Weights of a small transformer language model.
Size: width 256, MLP 704 SwiGLU, vocabulary 30233, 26M parameters.
Training: a variant of Adam for these matrices, 3365 steps.
Each number is 500 + 50 x the weight over the matrix's rms, rounded and kept within 0 to 999. Layers, rows and columns count from 0. Numbers have three digits each.

# layer 6 MLP down, 256x704, rms 0.0389, rows 32-189, columns 616-703
466464378482474485525516420537534537552548499516496530515475473463506448528440517508494495552505470459440461480497501514458528532525538530410518457558464426544605510482494454463512517516533471535512516506466487528466617584495455596546532496589486445513554553460432
479532456444542553487514514559446475397568539514498532465532463549479524485471598483423432576560525412558584553467507576496571442467474529538527506481596524559523458555430560516529468466467478471451481521512573392412520533531532389563546623512445483525637542522567
555520435521472516539477479526443444601428478546483492507627433584499481544484483580419561582477588488400609459475516431558482546496502573409562572542381483473434492475472527444419511527539525422609447519446499540519534527490524563442494485515505467475486474489548
421533455473441463547467513442451490445438461481488435549459578535448568500524491466431507506494539467469404425505483514431380451579423519455560448542516512483503518460546511542478475455555611528530621489543591542503498458394497567492451517525478521528483480511446
504575505520474456455586480494527554486490525505591497515533373438585455499470510556561511632441479506418570541519451535508510478462508437385495535581494467536580597488450483490499443651479425500525510476490454557485572470520502485460429571422447490502445557553513
427435527500472483470529519587456607489491474507490573550517624425478486511562444542483527543552495467441578567480508476539546497381561574510480512415500518500442547476423556493424514534443451480534598471515477487464605472504526453564446474559406512489467501497547
526490573552477500473481545569524430512526505539518498529558549543471528582435511467450476449498536478401542539519511505502503507492449589475496542475504604525488538595505533425417415513480480440506430496496420554428432496556456486514608533471518522523478497505502
585464530444584557479540512540463485517485437528430445546464517549501483478486501473431605433476430387522490470494505547458523459478512443532584507490507521521406537520561479467467619523491636499469541556483470530490432528496491516525552515533473445483522473556541
518523527422460501566530505480540468582502442543523489526487572527482554512473463477539540503570502554552430516533530517537541486436502480462486499397543452462474524468523422597563535555484390550480512473485456510576503536464462527480491514509573504483486442543454
453619482471602434490416565572577483489443457558439635592476555413490498506472385481490595529488472417484576450421478464375483535566396539510485484509550494551655477527519443488484549553459547389530550499568539480549495483485547574501418539397487460473446538505461
505526521465550590444552514630450420458526515485530496604450415531517545530530527545465459494472482470588454444510518504508431443491465431475504486568470528553454509527489507439568439479508516470457517532366592445578423488534418589514534462501509500561444477503520
429570509554503454559563550447577431498543507520410564446542399473455563478381463466451422519504413446427452529491486546537472554437534481499545538607443503519446463417412602482569556440529427483541529478520568501504457464511508448535526508506507609481509501424522
548387540508503533494563504491484498480524525494479498517474457546420488533629539436568564512437549588570432454461468496435480482598621521492520527456569404528461524506501490512534508564425512546531474502520492479498543487508505440486381460456428414566548468468498
506392463512457462425545573492434544501548574458554491431534553517545531528517522519435419445599482502517404464479445583519563467463490521445589482510462516443459501421588514491464484558450512522462379483480475537448478399531519561426558499513492480508539410464433
607492508539562534503470466380488514473473457553570444503467436494539496512430536457504412461515546482510456514521452468470455498460496498525514525580497486519420495505570496513444459519495448501497490571403563529423465539472468464515477537535522467568485462571450
520522564585516536486469565471384501593518424617487551514485550481494520555499502476420476419553455469609579467470506488496458479457507468447549510391505530472431473556541534486515563404545492491570471655495504466507405443577465533582494475578481509547456488467431
519458485501561538534570537538586505529470423528448503475510534521515442457571611549460479488466453439475340430548490563437581476540524499538545386513542491459404547500495485483446563456523502483397535518416536540428531435474490418529520458487489488453480412538424
518515538547482535470571560460522536544555480589425486442518421528450528517525459558471426436525477491489596569485496584462556433477515561529460436412504505555481436563471537409395561463508541546488502575403545537520536428544471432504556619477431414477473604475494
457630518571432481424441485426521541439452464367429554516537578545529556460484476449548581459535418496538552467463606410631495549413512485459424429594454494576433546500577557433486551508501463480466565516558405466486524560469521436447577416535474445529485486559498
496507508538390500500518520525525494418430509537503449500474486537559565529507514494460552503466548462511569585498461443471462616523526551469497495553414470471505474452456564400466599557539463501588483589490537511498540554498486565446477576487502478500553552468568
563518540488488510477355518505462414540468550549379545463525538535468562528507573531485473513528614605423481407444442544425506527520551537421512442496563497514448479425532449486358521516482459527468472454527490403557446520454502523397444518447482513590533489481507
517527536469515507554533621503482518479457516434487467519524429474501500432386512523635431537470534481566525481485516469393522478494558535544540437469387477453523506455408492493515480568485561572519493512508441459572475572486421469518538432605492426539510556487580
466402447474521443551503481516537463543611482477518482498434698497488429545430455454514405575426478503553534404473574440409474510630571474556468548435466538405518509497513418519442437579523586570563418429542478537451501458439509513466494474552464536516459489434464
519532556508520530456454468502454477528468541429512416464503404522492477518486506491498475426500399505541551530509475480474468489498545489447479530539460451514431498533505475454524497458567412502395422568406507470476404497475538564472610503535535466466573405486525
481605589361463562521476558411495491474481542493515395583459447474416544476468431659449478422453520537583489480673408449535602435447516491560553539515596515507565439434446584407532415455384496538532611561532432419585506492558495446525417455570526434508424485526506
546483508512542496550455564454591482528450556437432351508540288520510475440549501539566455489535394561446520541549429456482509530517486475551496468413457575578451535476513404473511564557482608595516453538548464466560532463472471477549546604507438473515518521456518
503559484466516542483513473473530472569442537456467466475570515511501571431469553519551558483471594493460466618484555501492514515435523537529468458383461499572487491579439396475583487526523516477508463487562545538575576529540485537409495513487495484443517470551453
417607497457493488479520471399493491527461473510490480482539538520412526475490461575527634499568525423546487493505583506550442525538454386571585573465531523489431506579513479576551515490472479529609545484517467460561496444494480473480475492525477570575491569541485
481444574522545502490580411481547418560589441477623503455442619529417597556520481448423476437492484435505529408511603576526642524567488557573443574502510536554495433502505472527492537485507413481472519450475548487429411464423466436477504590604568560466513447381522
488499521482528563437458466557515558491493452650518540447526447303514598494495501540446549570493576501404599507467499522487549565462471493595429511459477493572543535523584512413481560440477556525485438497463453570532508501536500535538499490509463429491517480455426
416392498524467543537527544412503495522508559527483491483484542562378506549535515460438462449522458524500576509533486459480576514536507575524540573534483536523536486568417424527502587495571555511475502500496504543482528512491536489520527451541473567458479563453444
489475471500476530459448495481589468504507548513507509515475525549472464530506417479465514585475518461476392541486552504484543506509410421467529477621503514447511532515399480517531469530493564442442469504456474499466527480480468470508532534508503434455571439541554
493450439482552507478548525425486510489530513490471487478489488447496502521388487487617450543442356485515433496460436471493496448537505472506463560576611542496456530551493471483526516463514462535553490485584544489376523525521559632559471525610460554485513623462458
486535468418499499491418466513547488455523489530596475612517535504473533480545564510534405476518504448533393515479528531475488414460455382490476471406419479515459445473472474487506528477421504462491551500512497462525427496383476469440536498503583485509524398597504
533466531452492598596429504489508405536504512483483401507510406535395538449418539505502482452389465515561527474540535544537539505514478579483617534535397502563469438502608478489543516578492497480452443521492519431466372454472476503480571457452504501491549487525433
495509563570503472467461441458506447589477415580511536562437408623542532503605475471493491503461529628504514487464540539584510568476581495476489389546425487490506477499538538498491453530473421424502496526500520501453523564434517444485520540420543475452472464423442
380442531446523477565524487468509512501550448442636512564455475542525469452523504453552463446543516469512551485452569492453521519524572473527466513554517356511529431519402516486512539526442419532464505402467446545475514578547463472439507419492525579491541529513526
517548537488543470514550499519407476572458545502449497546509466574462500493517508436434459446490498529491547479510495466463528499494449498496466464441522555492549545474541483507490493553512508403492471525515562460426472472457504554578542498511511568417443482479499
490478519553484460451506495574479558580533480478509462512510476470491551514382466454481431457515496432488494471518545538492494600450451615455403517473439459465551492526478448493458491596487475464479515507420461509540559516452468427558522507536495520468458450489464
532470414516518425476463481439415585474428492504408460511443582490451496467424425468511534462424482482498562444479406463534451503578500460460485492426415477425496524455511489557433499473535449483506529485463435534512469520474509478614521497547477452550495489497570
509445452445476484464448520508486505575483472432492422551566499538467457546523411409564395492428513465544479523496527466554489477528459544480513478457497461458517604514515619580492464516521539497477527455480495477500561480464494418505575455446456565481418523632475
499481517417405481542454567517516438454534487413682518499481534467511537522508523514495600425667464502510478533471496516498535565534476468551461502468420451472441604460502593436599493426474525538547523544556532484479481555498444565509414515498462416453472550520439
516571537539501488507475470503446500550523434461473477459421620429519397543460526448441510568411528393514515432419463424516475528595393378504446544419483431483538451525530488518555500495533394489570530582574491454524509456425583479462611531489566572464435534495547
481421470519396514521468500484561544422459518558464485396514600531520488475499439510474541490539478432607555602446622487500441557528550500548507503539509513547409442450536537517478506538487593422533583498479479556463442496556527510519485472541515473512495499469568
410501478481553521420515538464430554527476397457503462472411412511599458466555528455500539557463535541437473507616544438527481431429438530476362556496536486463495555449487514530493458520455550542446479518443438558475515556471540527537491538545515541447511438538517
433422443547588452508458538525525488481531506510524454499431413471531425653540459577501554470624469472589486502480536574467461484537492535501531561441433518473525517583495426459541433485533480474530516506556484505497551558445500477480523509562473454554543491579460
533568532482465527410489471532446534443495496577515511514575431513542621496504536504437494513493524508520506464540568569503476541423530520478525420403515586506521547482562590458539468471503496557459513480531433389564424489557419459556500524475541542451501438474542
459487549505525503469566521458439532517463577496491637468475561422521573490554407485445551554545453509474503439454547456565508661501465512521407518386565535480512578433420547592503472541468463436506456518506538425491548463444478541513496426595477552472463545430468
505440533498604423428629492510569494507438410530433559577471583536535394413488434529511459484538432490484520525569534510505509547581521455595494499505496509463552528490505477438533514412546400504543430540570448553528477503434536505527490446477417514401457565398494
569436515549499536389488483477473513636414444526503444451424561404561458540522492467512474478481515496370498491478482619491509529510562499503494537520487455490503476585476489572528496351527521620512609436501512484467476568565478437471521459609505517400448509561449
446517543599536537510415542541499396492518495493405503460499583467489415476537454544522596454615399491528479514501575582620492468512394476546460518582406433504478452480411500448579522399492503536460506633552552507509530509458463484446467422477473477469500509442449
424466586518462530562563500532588382556515506515580504540511471438475546481508519472528466519496503537562502411501470491389495484501528442463397435410518450554603473423489584519523486511533524482479404441617592464535394556488434493519446505503469520537502511469488
566284459497251324297601531710465674522599726431416420573485523564506384589696558389546368423416454540531449326621335699531152428421430664321552557425486508492558522421560492429422424383578477361387366421387394455548689265463364578633492463654389528604559364520605
511428497593540462458594468488507515482518511611466553515561449538503549468383474597470530524468445409598434494527551562584482523565526454525541468568479495393567539552441429474460513473499452512559563535476639576520642461451458496564415540496419534455579540468465
519500530495538393518507480512435493501507544561477522502405434503508453490558563579509591487604511567544469573483529531519527506517429574519481501447409528502546439462515521574484537501396545529524486449568501460508488453507451474515491383497485412456493485539499
549514561442527445462511454434474494487492491478454504505531392535527498517465512501508508447455554539480512490508501560534460454488544518463474505435576511431424525514501526499556475486561592492453483507537557451504515471572530489556537498522450589508499498584503
499636512449549453459493483542498465532395391478568537510426488496531458599487608623515631459522519463439471472450498519399552504392482518565519566573437481494515566454529480469557591471562473435535477523548487544526512555494546576515503464566503485537466494521486
543555455555361437514549565551603432473552492468472526400491513477541509441468517539529462555491418444515541468516510463483499521485537450476426513508442392498472412490523466522506501496482523529477491434557508468505523437551511550360455577504471509522593444496542
505567555467563553518368484475504529392616558493492499514529547398554461479505463572499472491448439618460484516590511541451486535534584569480508516569521412500434621503511497437495555488594500474502531501458534482490515445496476579534526525477574518426467417509567
470446436434473577432452566463514504496515563573454478456483459551504517502463510579437476546510479553604441516437554492453466451531485500459586511537529549493515469592509456448456518577492501576489484577467517442455449575498563514426553482565493408445528532491429
474569532482532517509476554527431394621458322448472578570442503595445489491502512595540509421650482526529468567545493432373391434434551484473485512449604518514494472513535515502490465474505470544413430521458479472500507451482496539467507514572467487481440512540532
462548473434529422468494490447456482477547482476453524551497421520362420406526545528560627548474564554562535489549375448499501475545482482508509485490537504429527540504444429579601459474499542526603533563534556458394500429567491516536424507501485519535489588429508
549519464547504565542544495553473429530440465529486496462420639516525455496571454441510535466515443482521545412413580489513507463562502438393612530526485510520477457455464510493490536500510466569524481573414470493563571488495435476461460465422475450549532533548563
456453495491521573517510508450407520554464584467456477533591488558552474507538417483556493510547468459514447472528477439497534516511441533470496536484554529481383520495530601447555403462551480504436541454477430508357525574625573528456435479473503398460477562566561
478477517582471578469548436531497484443426446457386468458479562474540514483478434486538471460426433435530437551512486464494477630474572518474482481496461419617590521485538492547455521522537489508452517432477519528434487571390539556490559429590477557443501484521568
507476532573433532429499495561573513418591432411458600444349376526498500387451536482571409532484494485468560539518564450492591479538476471562418512531501540525547472504548494503556544546508506488497524478535429502446494512464542551496440399443542566481458520509527
481532416612541393521493473476450483468502492515601567523542554538530464531479520497496596470525380467495548424455534497488473559454561573467540513510549495519593556535563408433502524503441472459487495508534448477509570469481450513488522534507427427479457499507450
414597469482546531403535477419471528516529532431507548530469417598601584536461534452538521523506505532531521540596556531465434498507477471495477452597491514510491448523559495468549495540526480509503555486477442491473542544504520567410582580501511494494402516522527
505516547472500467463505544494528501482480492519639515546494408481538512501489457477501491528508498511483618520494508490494452501431581518453432412342567465551467525536590551476496431502602449511526394447593464518440443586615465492427460586519408383499491443505535
503474477522541504472564502443522495477509500504436483525545492531583480482465458459536462537479580489483511433516522553508513492437471436439508472552541492517476456548508484464522527516556473500465504552518448483497435494499510428491570546555459529519474443594529
515563507402489491543449481570517436504536486549457556569433573564505547510488452607460494579481395395481460642419558556515472513456524490562493516439491586481516572488522433494391471502537505391469471473541504531515552499525500536455533554542417495494499508495379
476459517404522479545664444456514454495509490534580519545555405511629524486508480476521500560619474453463413500541554487403477477482512445421457505472417485527469566535455420559491449521489526571489461481560534553507441514551535515564575471502488460532453521498463
517576497443506530477540498500463543579436519544459513478581536475506560496535484586465431491448495553539442344495444518487486608584560534509508524497465545535545497443437431500453481585489510507507538502613475489474451536477457531583487485455450452508512550439496
462506450535527488475489496516443540474525464549516509472474523492449443534516567516431517444541494535502527480470492467458482524514507483467523510517506591513481509527453514562514439473475435433489351441467545547519480531422577544460590463374535512537493549570533
475517477553534510544519493529499629431552543476594551465390526477444408588502471501483537579470509548373588489487503585538526475440440582531526526474525448499524558494484461410525562423424506469538400537497477567488552488520462501586486539536422496482561420411500
470462528505550512502501436558539522497568459476492451597612556484431505473551468455536501551537410471475514565445596530449488516479459537416490525612564460485461464497511429510536455482492448449508530385523539463542518503421534508460483537549595571530386408515441
454423506456534538375462526552510472439543560527558466461479480492479533525598445550445541472458506487436497532515520520499545582441473476533465458539460480584481572473446494420518461471530586495480450541497508512504502534535453503526516434448562506435557519524561
471522471592552445523455507468521525454447570545512468527454605472498509491529514503541476482437469496502457546557519468527532499515565485413503486408512446533478455555471473496475492495498540487440512421469447455355548434545564506473613504498462466498541468593504
521528423484469458540353478531514375518482520537448478542516611467588420393583451467529507471501541492506455495508416493568516471563489584492516393498525437452543553534445541484567508546454544529497476557485520577525517493476547441432467435581489384588513529628529
556481487568464572461463546525535530493430548453453516488432532518555475456529388444548544521503539543490531513413448445555457564421487466491537534560467503487569686544554524465518523544493519517434567504482455476457404553476553500485486492422481468496495434527536
474564436421501483557587530571649515451531567642436545500543361525496444567550477535468514558534500407526388457507545528519560505531438529504559498438487575527557490539479546443530501532417498467432540493528490507569466496469447417480635539545500480579484442514550
495496511439509501487520480533434510610477418539461484526515562491403505496529466447512497503455509413558533526560489481523403531460564493505508589559453526497458459555485423544435444502523422498535474577473497521529529470471573470466470469469593543522507535496480
497445515445422563446535511503553499439436481509529557565511489511496492468538519499520426464464514459522444459492592488604480498567500414542565489538534550438514589471464518576501465479527410458445530522490518609509458614530492463578427444503451621580377578470586
579481536551468393493529573575540469522451509556487462444502415490467451496554481443505515448416500530469607458432554500470486482491527545484475526532459454487428426511504453557559498538526510568471565608511471486439495505481487529435454446565428496563490498475478
507454504473566537519468539473596529542464475582420517452630572534511473437508587480452548466565568430484577548486525556446504500379504465480576501449543518517460560519471486554510507487369499462480609561593524392502488468487486542493690507618482552514466567502495
508552521460490521532456455441573587414559493457501493576540460522509467462563550492455428550477420484490438520466484502531569507524467532483484514529506496462485438526507503490563468520499486492426592561439500512502520461501485508430436515506444531573485497588560
537530486559540482482468520548514447522418515431500480459483491533549505513478484496540449455481527509483440533574512566448445554458490503546489413420443357481501534552555436443429527474499420540497542541532500549477529544488565386524529477531471438488497567568547
527511516438463487595500516499556494511552495515592550565519391490588446566584575585510488548561404493482534368516509521505592470435520539526459515371503485540462509575502460553489490415568427494459478492434489481433451542633536488494466526582516460493532476461482
486441498493456504535575469492557545519560460494496416542512412460452575514519539449531604480482527502575477555519418506588509614504498441468546454513444408520533425459480494405390440550474518476505483510488441512404543608548489557458450595524492579460486495527437
478617507495454521477480549511506458574456561465546481491523529588390453484424441494465653504465519491427465429426522551558496562564478539480550450541484435554484469499494574463474525540520539521500490578500523498438467512473452426529477510483517436510501504481504
522511459536508465489498518538496602506490499452549521518476433560444417474486488504558454499570491467520466568501568458501529541450524499532512490413502538380474568460490433568525538521511549462512482483537503576579458518427536445520575505493445450474574539409503
494556483553532452445453486425526473468532535489515582499470532488509349501474499473462432517494468431474541471457555532514539438502462576469502494419492431505449555491430478523519550426516558475515490540577454473534583493509511529525535523495424518429529563567482
610368485500470382425542512472523483530510631480551486523467435413549533540511492565457464519440547486544484556423509565538476535458448498524483546599442500648497450443477495490507499553540422526483539507554420516496497453494595462422452429495466504479620451539433
662470381477563464474555525436546414475357508533533462513534441484497563492475528479514602508498586468493520563452544469437448496431582460437508470420484524531557535404487462495547539414512473493527475502446512537480567502485517502510455559531480555569521465450483
545529432428605452467446549517512533448482483518469545449574522555447451513602563445526402427532599544515527439498477564538511455512491486583471504536417435503475472581524476490552548526434478571460483510482629500435530530534476467492474579521461462576469519526575
478509510453495476505511524484524542526455564446482501555451501477464533556520515469581471542552580513553483470479537552503444506534567508526481528538537480477527497472474551468584465443491462506555491507515500534456461520504569543475495481468567485414492528455481
413583514509420442495482412524515484478422481482540482514523396448568536433430522486506540579374518433420512560628431475493415562392462559469529574481537474478440503518417522396505438561482544462523526509448458455494576417628474515517486458485521554367449534533482
532509529495533456512593480442472465522432466595466476559491463522472404416484549600439453492546538527518470474482501448479493507566523442494557443499528543507537447459490526529568566430546482592473490497524570482478470481482545481472492481497523634494581590489528
434443595488523517516514523486482449492587474435496567470505546501492540520475506452547422518508565558378455482444550498504404491586505511454477432496561456538477452555501526539453495490538494539495544530465548552465527530516501490514441426497490412482415419523511
493412502473531461556526504386498515392482436407470408498392475472463522508538556553505512456551364515596516596466482509503551514429435508507544474417471557499387466506465513430564476453422409475542556487379496511483503570513531515629430448520414503524481483491518
432461462523551550520577494487511478511465490445541486465522551495511476525493494454533444448525593522524529440510507451497528479499515584473543599462450458490446488410583404448419512513528495555515586460490503529511581539493395498448572533462581533462450433428462
554453437529555482498420431476551537593462508545479529546422544416400533474504517550408538488475517548534507541501442507425508425590525472441491534435543585505452527465393557459511491533596552538490524526609436528381472485506473497484468446473501544503407534416515
607507524391559514491461470594545518513593441580426418485522466537556498492523489478562521486557552506531507469497480583475543462504508542573585366471537552519445512446559495413590545469512467445415490587517459548506468460513538504533545565465581542512540406569507
509586466510524411505554441448504525514480528468423447560529666536432490434433449481508465516499475452579536566437470541481487503524568494556488551590545581523442447425496554590495437442562519409510458515485522535552504475499498504533536478517430555556523527527466
505531557496494432519483455496465517473544453485478518491533460564673485462442500559584529552491531524478403472535492493478549520489530506571430519547543421480440585452579435509489489598422433566471506526547488422437459468519526515468463642531506578481525502500484
506436429497536444533492504478578482507505463472520509499375606477431525481496549549456431446566430393506489569472558490451388527455455513500506503573442468556507427550447486486518459530462472417475540485540524424515473461509595519519475579601522495509582434579483
491441519505514520485466399452512427461438485466463506479435619501494463473438393477468515502502437449535453497517546511558453538491427509553563535523457549506552498466461526551536509501589426386474425429507423428458481512503541542547436465517477505506493567372481
547540420517490577405448470536463577484450667539550470512484562477504449569525475456471447513518409478505493531536540485506541538556513518565490455442470616465446514446536572519483408494505485479530519585468450490445552447436480508500563463516552377442556567480497
471515493553475535454592519591563488462427484515549435519590465476514420568435491469529555453530498560552518494467576511433567483448477527497478454490487586469549569363543417397458382553529464422426527545481525513531555510574512459441624485536501490541396489536532
471478444562468510537519526506498478491583395486477445527449560540544499554381482588475604517467440382439500432452525512468609481547459599511457477499531549529576504481550490540584549540491565474491478434513555525410426516549520526494516583479532507521512456466516
435477542508530455559430589485571401584471496503498556476469494424532479504521495510514646535507492509418548444493459486468480483443443457529498435462467504562534443522466510515415522517595484531475510500467586585482533419486436525560446427457466457579521420475429
524484511484504469534499451524426505485563467414440421485469654413487424500496509484523525544448418504532458544575582562437516509506482428497478545526511515528434422447545521531547458521503487483583568468559496374472559484485467608459398552448403544509439444564465
472463495534586542507480526514440459517502482474487510565498488505499512487523449528448494550503484486498492533529531560522501459508520446401411496478562511544439515466535555429536404459424510469570615518471527557518591499610499473509581457469515496556446552538572
502412504452444527486493470553529506447496405442486439510431575611654519466563554516551509469441605477502491536520457522509482489501512497526572513435401494511458617489481516525536517500448465511610522511424588582542527515527505401553475518474505415476557518567490
532574460555488346535449500422550368440517460500479438524459573501531594512534563540505608543477517437494473568455424491552454458420489457519571497562386493470495481533565577478529464504408508443607469420435591475493563508427524552436443589509511629496438560505446
441542455545506427517410490493454451600453529581445506545497548465590509398553457558389640458488524465475465519480404541452434586536501462637463397580378562431477491494494537505543508391456521501570526522515476479496443464453450513424472494516504448567580513494421
505474563503532497543385446553560497421491547549460491522431534336633523527483521509504458482447537416539472557527387534531458441513383475596528544483591552558480568439548507510491470484512520488479455382459516524454452533502481397475462495495444629490540488575538
400505506498486444473536525517453494546556602448428546572504485474405496517509470480463459469552493480597518497475478462536513448552519455540526459465544481457537471564424582516402473481439470456519589541479473497520447499586495574388646589501476525514503569462517
527514546539561496495679429536549352474599542455405535450492565473506570532451518468565548476448370531544650527580545463377435437505530608546482537473490511448427485644409443457519564453525482549585497422515563593547486490539535528467500527540444477480495544529521
478551491535473485461534541565554526529444515459468518438501589452539464469438501488460467511539494419480420498418540494574518531503467502586473497498440498459564543516426490524458553480447472464536501533547563457417486451457516429524489467528463533470505541463471
455478525483479480553477403523441445572414547495595492425523524521465570484413498464618522504511442557486547514525450512485423423574499476473440502373560495479531462512473469413475524460564488505517553485518467503511547531503450441489509497505473543515524502527530
513537526507525554566533473500412437508526484461435404528489467657498537478472503465494580520501569570526495505511480465498505456560472504490413532515508481444541548559512503511529565493477624551467544553549481405449453420543529523499440489505578467529575538525473
344513507594505499589464522526546437472466526543485583455491447520407542566538382511494445501514464490442432456459471511580482460581508477477571472528439477469593469492458542556609509411397385467515597534514559465501558463468435521526380502516568547531582554514506
530445562574496554506484453508488449412467522478537510451604460461624470569434509554540526493424459544494466530619520500464572518561461538610554524510473517474554492487512460435423433479545520599374508577501526534470469443493484493506631494529517578503424453486532
504532545390510454433541503503502550498580455495563462541467512499476542517440445637474540539407553496527385509492514498474556547490412490548477621403440483521500474547409433457443447536499436471517487459533478453508569520503415472576487547442430531502518463445422
479505545447473573480497542473479531576505583489578542501504504456501574480530508491405524451591517500478553460543485518442474475387540516502535530554555457525552498600428457453450574459524511498558520489510477432534490475458467493478453509509470482537452463659480
572501504480561639526505494433583503487485436563452492560551414501471510462544564411521519522469583550527565482453488420486541505516492525485593540493506468536462504535553431506422476472501475494570499490493500529549509667467504443559449437455537557504485489484417
513510496504515512420538525475536538469485448505473501443387511476475538480536541471554383542518483608460459491554555516545539436458511499462558515518507444476437470465434501534559511436481470559526452516523466444429551506498564462542431455520599465509528520466577
531507589502435490565493508504473500481624378466498506491518425521456461511537543484451419488555557589423567563490427482558554460529511568532496559424365486536613426477409542483443495495457512543572488517537482448399464500513409501579506433460526407506488435432407
404465499505523577509625545497526531515457520463406560514438434507496570518554550581543521473565428527547437578525551488540531504558563571593457584596419452625475455453513419460594520532474420497506520444373505554541534574540496572442490550514502468485472536415512
425477529492456466428516597528479517457560554453509591473502455533493437424609539489505443447559573475460459676521504505583561537457559425543461485412502495461532515401531509579531479419527430540479510495447501580495490513405536511481415469536527446427550433496483
480401486514481581444494517593479390496447465489585455502570464491530519483459551475499577515452528581578529500464484478614466550521438463529464494492463463544554589482536475525521482534479473490500477460589622469486552452447507469567478422505537523502570493503535
560498401537492411475386555501510548600456568485567438431413615528504528484528502473533593507492528464534373476522562483404490442471551498570481475471489471405401603521557574430518507454561450519443509548444505519417449460525515533525571495487539451529533548472489
489479578560619469584522601509554526491504554566483550562457552436554467512526459470478518521517455558435581556463394493511410578548480497488580478601452461617583565553462496429588471452579538537481574430478514563436496584493484465370508492497582447529429468565532
454460505542555464463464497511454485569498428555503582529564500582575399560512576482492549446484587466453502495500559544509472564486544461517430586563453408551493619475479510414510482533436447515502554521550425521377456501437478466513462492451472382519544594497472
477478506505500502534572492580490512499474518421563535409465493557530456441515467418494467540486447505593508418480524490449539509536470568485421468518520558610515482455521436500527522507485535503506439478537489432621479557413516535467484555451464524543484589473424
501507536431493555538488508532528417427447445457494458457484609578454494510523440557539542550513539516602566443497493572561562499504546491503454542483470540474503490404558519569448444522408442526392452445405532469422563452518542481533430594408374578474469523448574
493577558500494524508422548511534526428553503429496542562515423488356451618486573431584578507417561480383472497576454485427579531573484542518509483517534474524513489477472484451484464508557539524512572575403459516605376510532446494476551550536524472543413505490537
513462534605588434485493556541460441541545389509580584632450504563442536511444425402512593425588498500517502543452537623515496521523495493367523650562469487474465472518536527473586481407508524530493510473578396492488418504484438485392555391505489436550491427547585
533514525572512566509359482495455470530495482580549551386479462547572484430453527431557409523466492550400514504536453537437537528533524545521475545502480579477565461566566398507386485464508615528507537580530552517437522487443406458499557595442473527475503537451515
516458481492474502508483476467496491509559545558648528592554382427476448505519452462497644509520565494527554532449532586496463621440453532458447514504477511508553441509463519477456459511512558459452503486465458470572493545526525469510512449521559483536500461570496
504481479415541423509524518429508515546469466560579404476540393560500339456553504570499578547458505474489610577533422478505556447429435556628447475388506629587529520499530494531491472522428593465488397494512555553530453557497461492517498474482465456418456567514450
511534541512549590447475514500540494575549490527523537501510502520438525515486526471531471482495447486536434500539540539446474468522557448508550383474583554562538515427547498563636465436486516473507542450522477472462445542536477541460492493474577466472440531567425
509525501563554457560542573408540465500491436528463487449574474559597487540529436440547517513450582521495416503403518497510428498519578514491543429524420426555494570516481515569506502531623438452486635455419528522466445500529440490454474455432433510623518575527647
474496490449521644534531508498446448578566571634531488477538523494446538550485560494436470486477587517515576522457498455488550525437530535533537442456455404461577451529546464465559558449494516516573514436534544407550505453479432579475486483443486432524489540501488
555552479489420424451501538504528560457369521526546412509446633516484497407404457531431533522517514563423535521509487494470438556491540524520436500457451536576473477454531469464451467575514458500623477512458449540500437574499517381471532470551503557536456528505531
499516466509424495481583551498447481425559475474465509573505517433512466429507477550448502500578449587569417535532419499540446491564510522472520566551408436498492554498549583550572487576565513471491515489443423489523505469486596556474397342459508552453456565455567
468598558503516513407575501544514496509508403553527529525508484522491397431458487561431605495429475431415445616459456458369507484513594559439487478484585489580495449487535422440508576484462438543428408521474416557481446474435445482546547564487442436482502488549578
528365418509501464571488538539451523486498433530442551548476489522444563485498507478409520509549426474471517444512502516429470509480533550528597511551572522478529445547495456487440586499465589392553515392480482514512424577494605596482474376519527537558533471501487
476471522502529523536468564459448564516523437432526509483544454531545580546589487482452425499490524544433599604432533447577541464483465540440442475546510489518487420556466495572560464492539477500527560501416450477476526530511546474464502549491499563473527506437473
535566494535517394440596450491485501392492500487502560501341480532596498454408523519549436535494458497491637496495519440543562403390470570459433486592464499571442401489453487526531444513582500491496566528484511503572449476505489557446560496511600522520461445421548
474443493456558562428505398482488448450445555439539565478561434492495488501437453540541483563430497497483562466538519415488502427581493515472496515423484473506517481453437511524538516486509479521549476447621461479445500562510539445503471441598589482439543533560456
535556565568565492618555519508552531433540514407462540483469638515473502540472444516465505576540488517450460482553503434484535543509536528484527552559477512465493470460502529583434464565497516430534471494477518521542543572395605494464536500437492490504478502472507
487504488516498504424444413581532605539541514533522511482528384548434502525541573467560477513548525522591469490519466536596515480542545524435488577468489408479515511474585592366543430560526428560476499531552468425613514549547511433406530567472512521431479437486502
467501426552528506448570572469545502511423551575463581450458562543520497539483442681353518414511499442496502510406541499512434500411431503512480514543544481505583538571391535534496521445538480476468420501456471564507516420477495522462554455546494460483480540465516
476429556512465535443511425541483532493533495440468496575538420506511529514497508487509540523486487482511390441502495449489473502494543570469492493528499554493431554511473458459555486537532545441548518504488500524442498564467526457498499452489479566484436483553440
407532496571473551498470539484427481580497494508466468430493375525441448445500536493539482548519544628535466500567413527514473492495485488459520533535508429530463499584463467610476539535450458549515439450453526477401550492544480505579389430483562494527488541453561
517458452437521473485504456502475540505471475477525586493516490475536571511545485435544500481445432436447514582522519479532545490444521465436528528498451505501482439452446565457525588496494611518485462475579423504570515529484548566493526508463540545439503418468478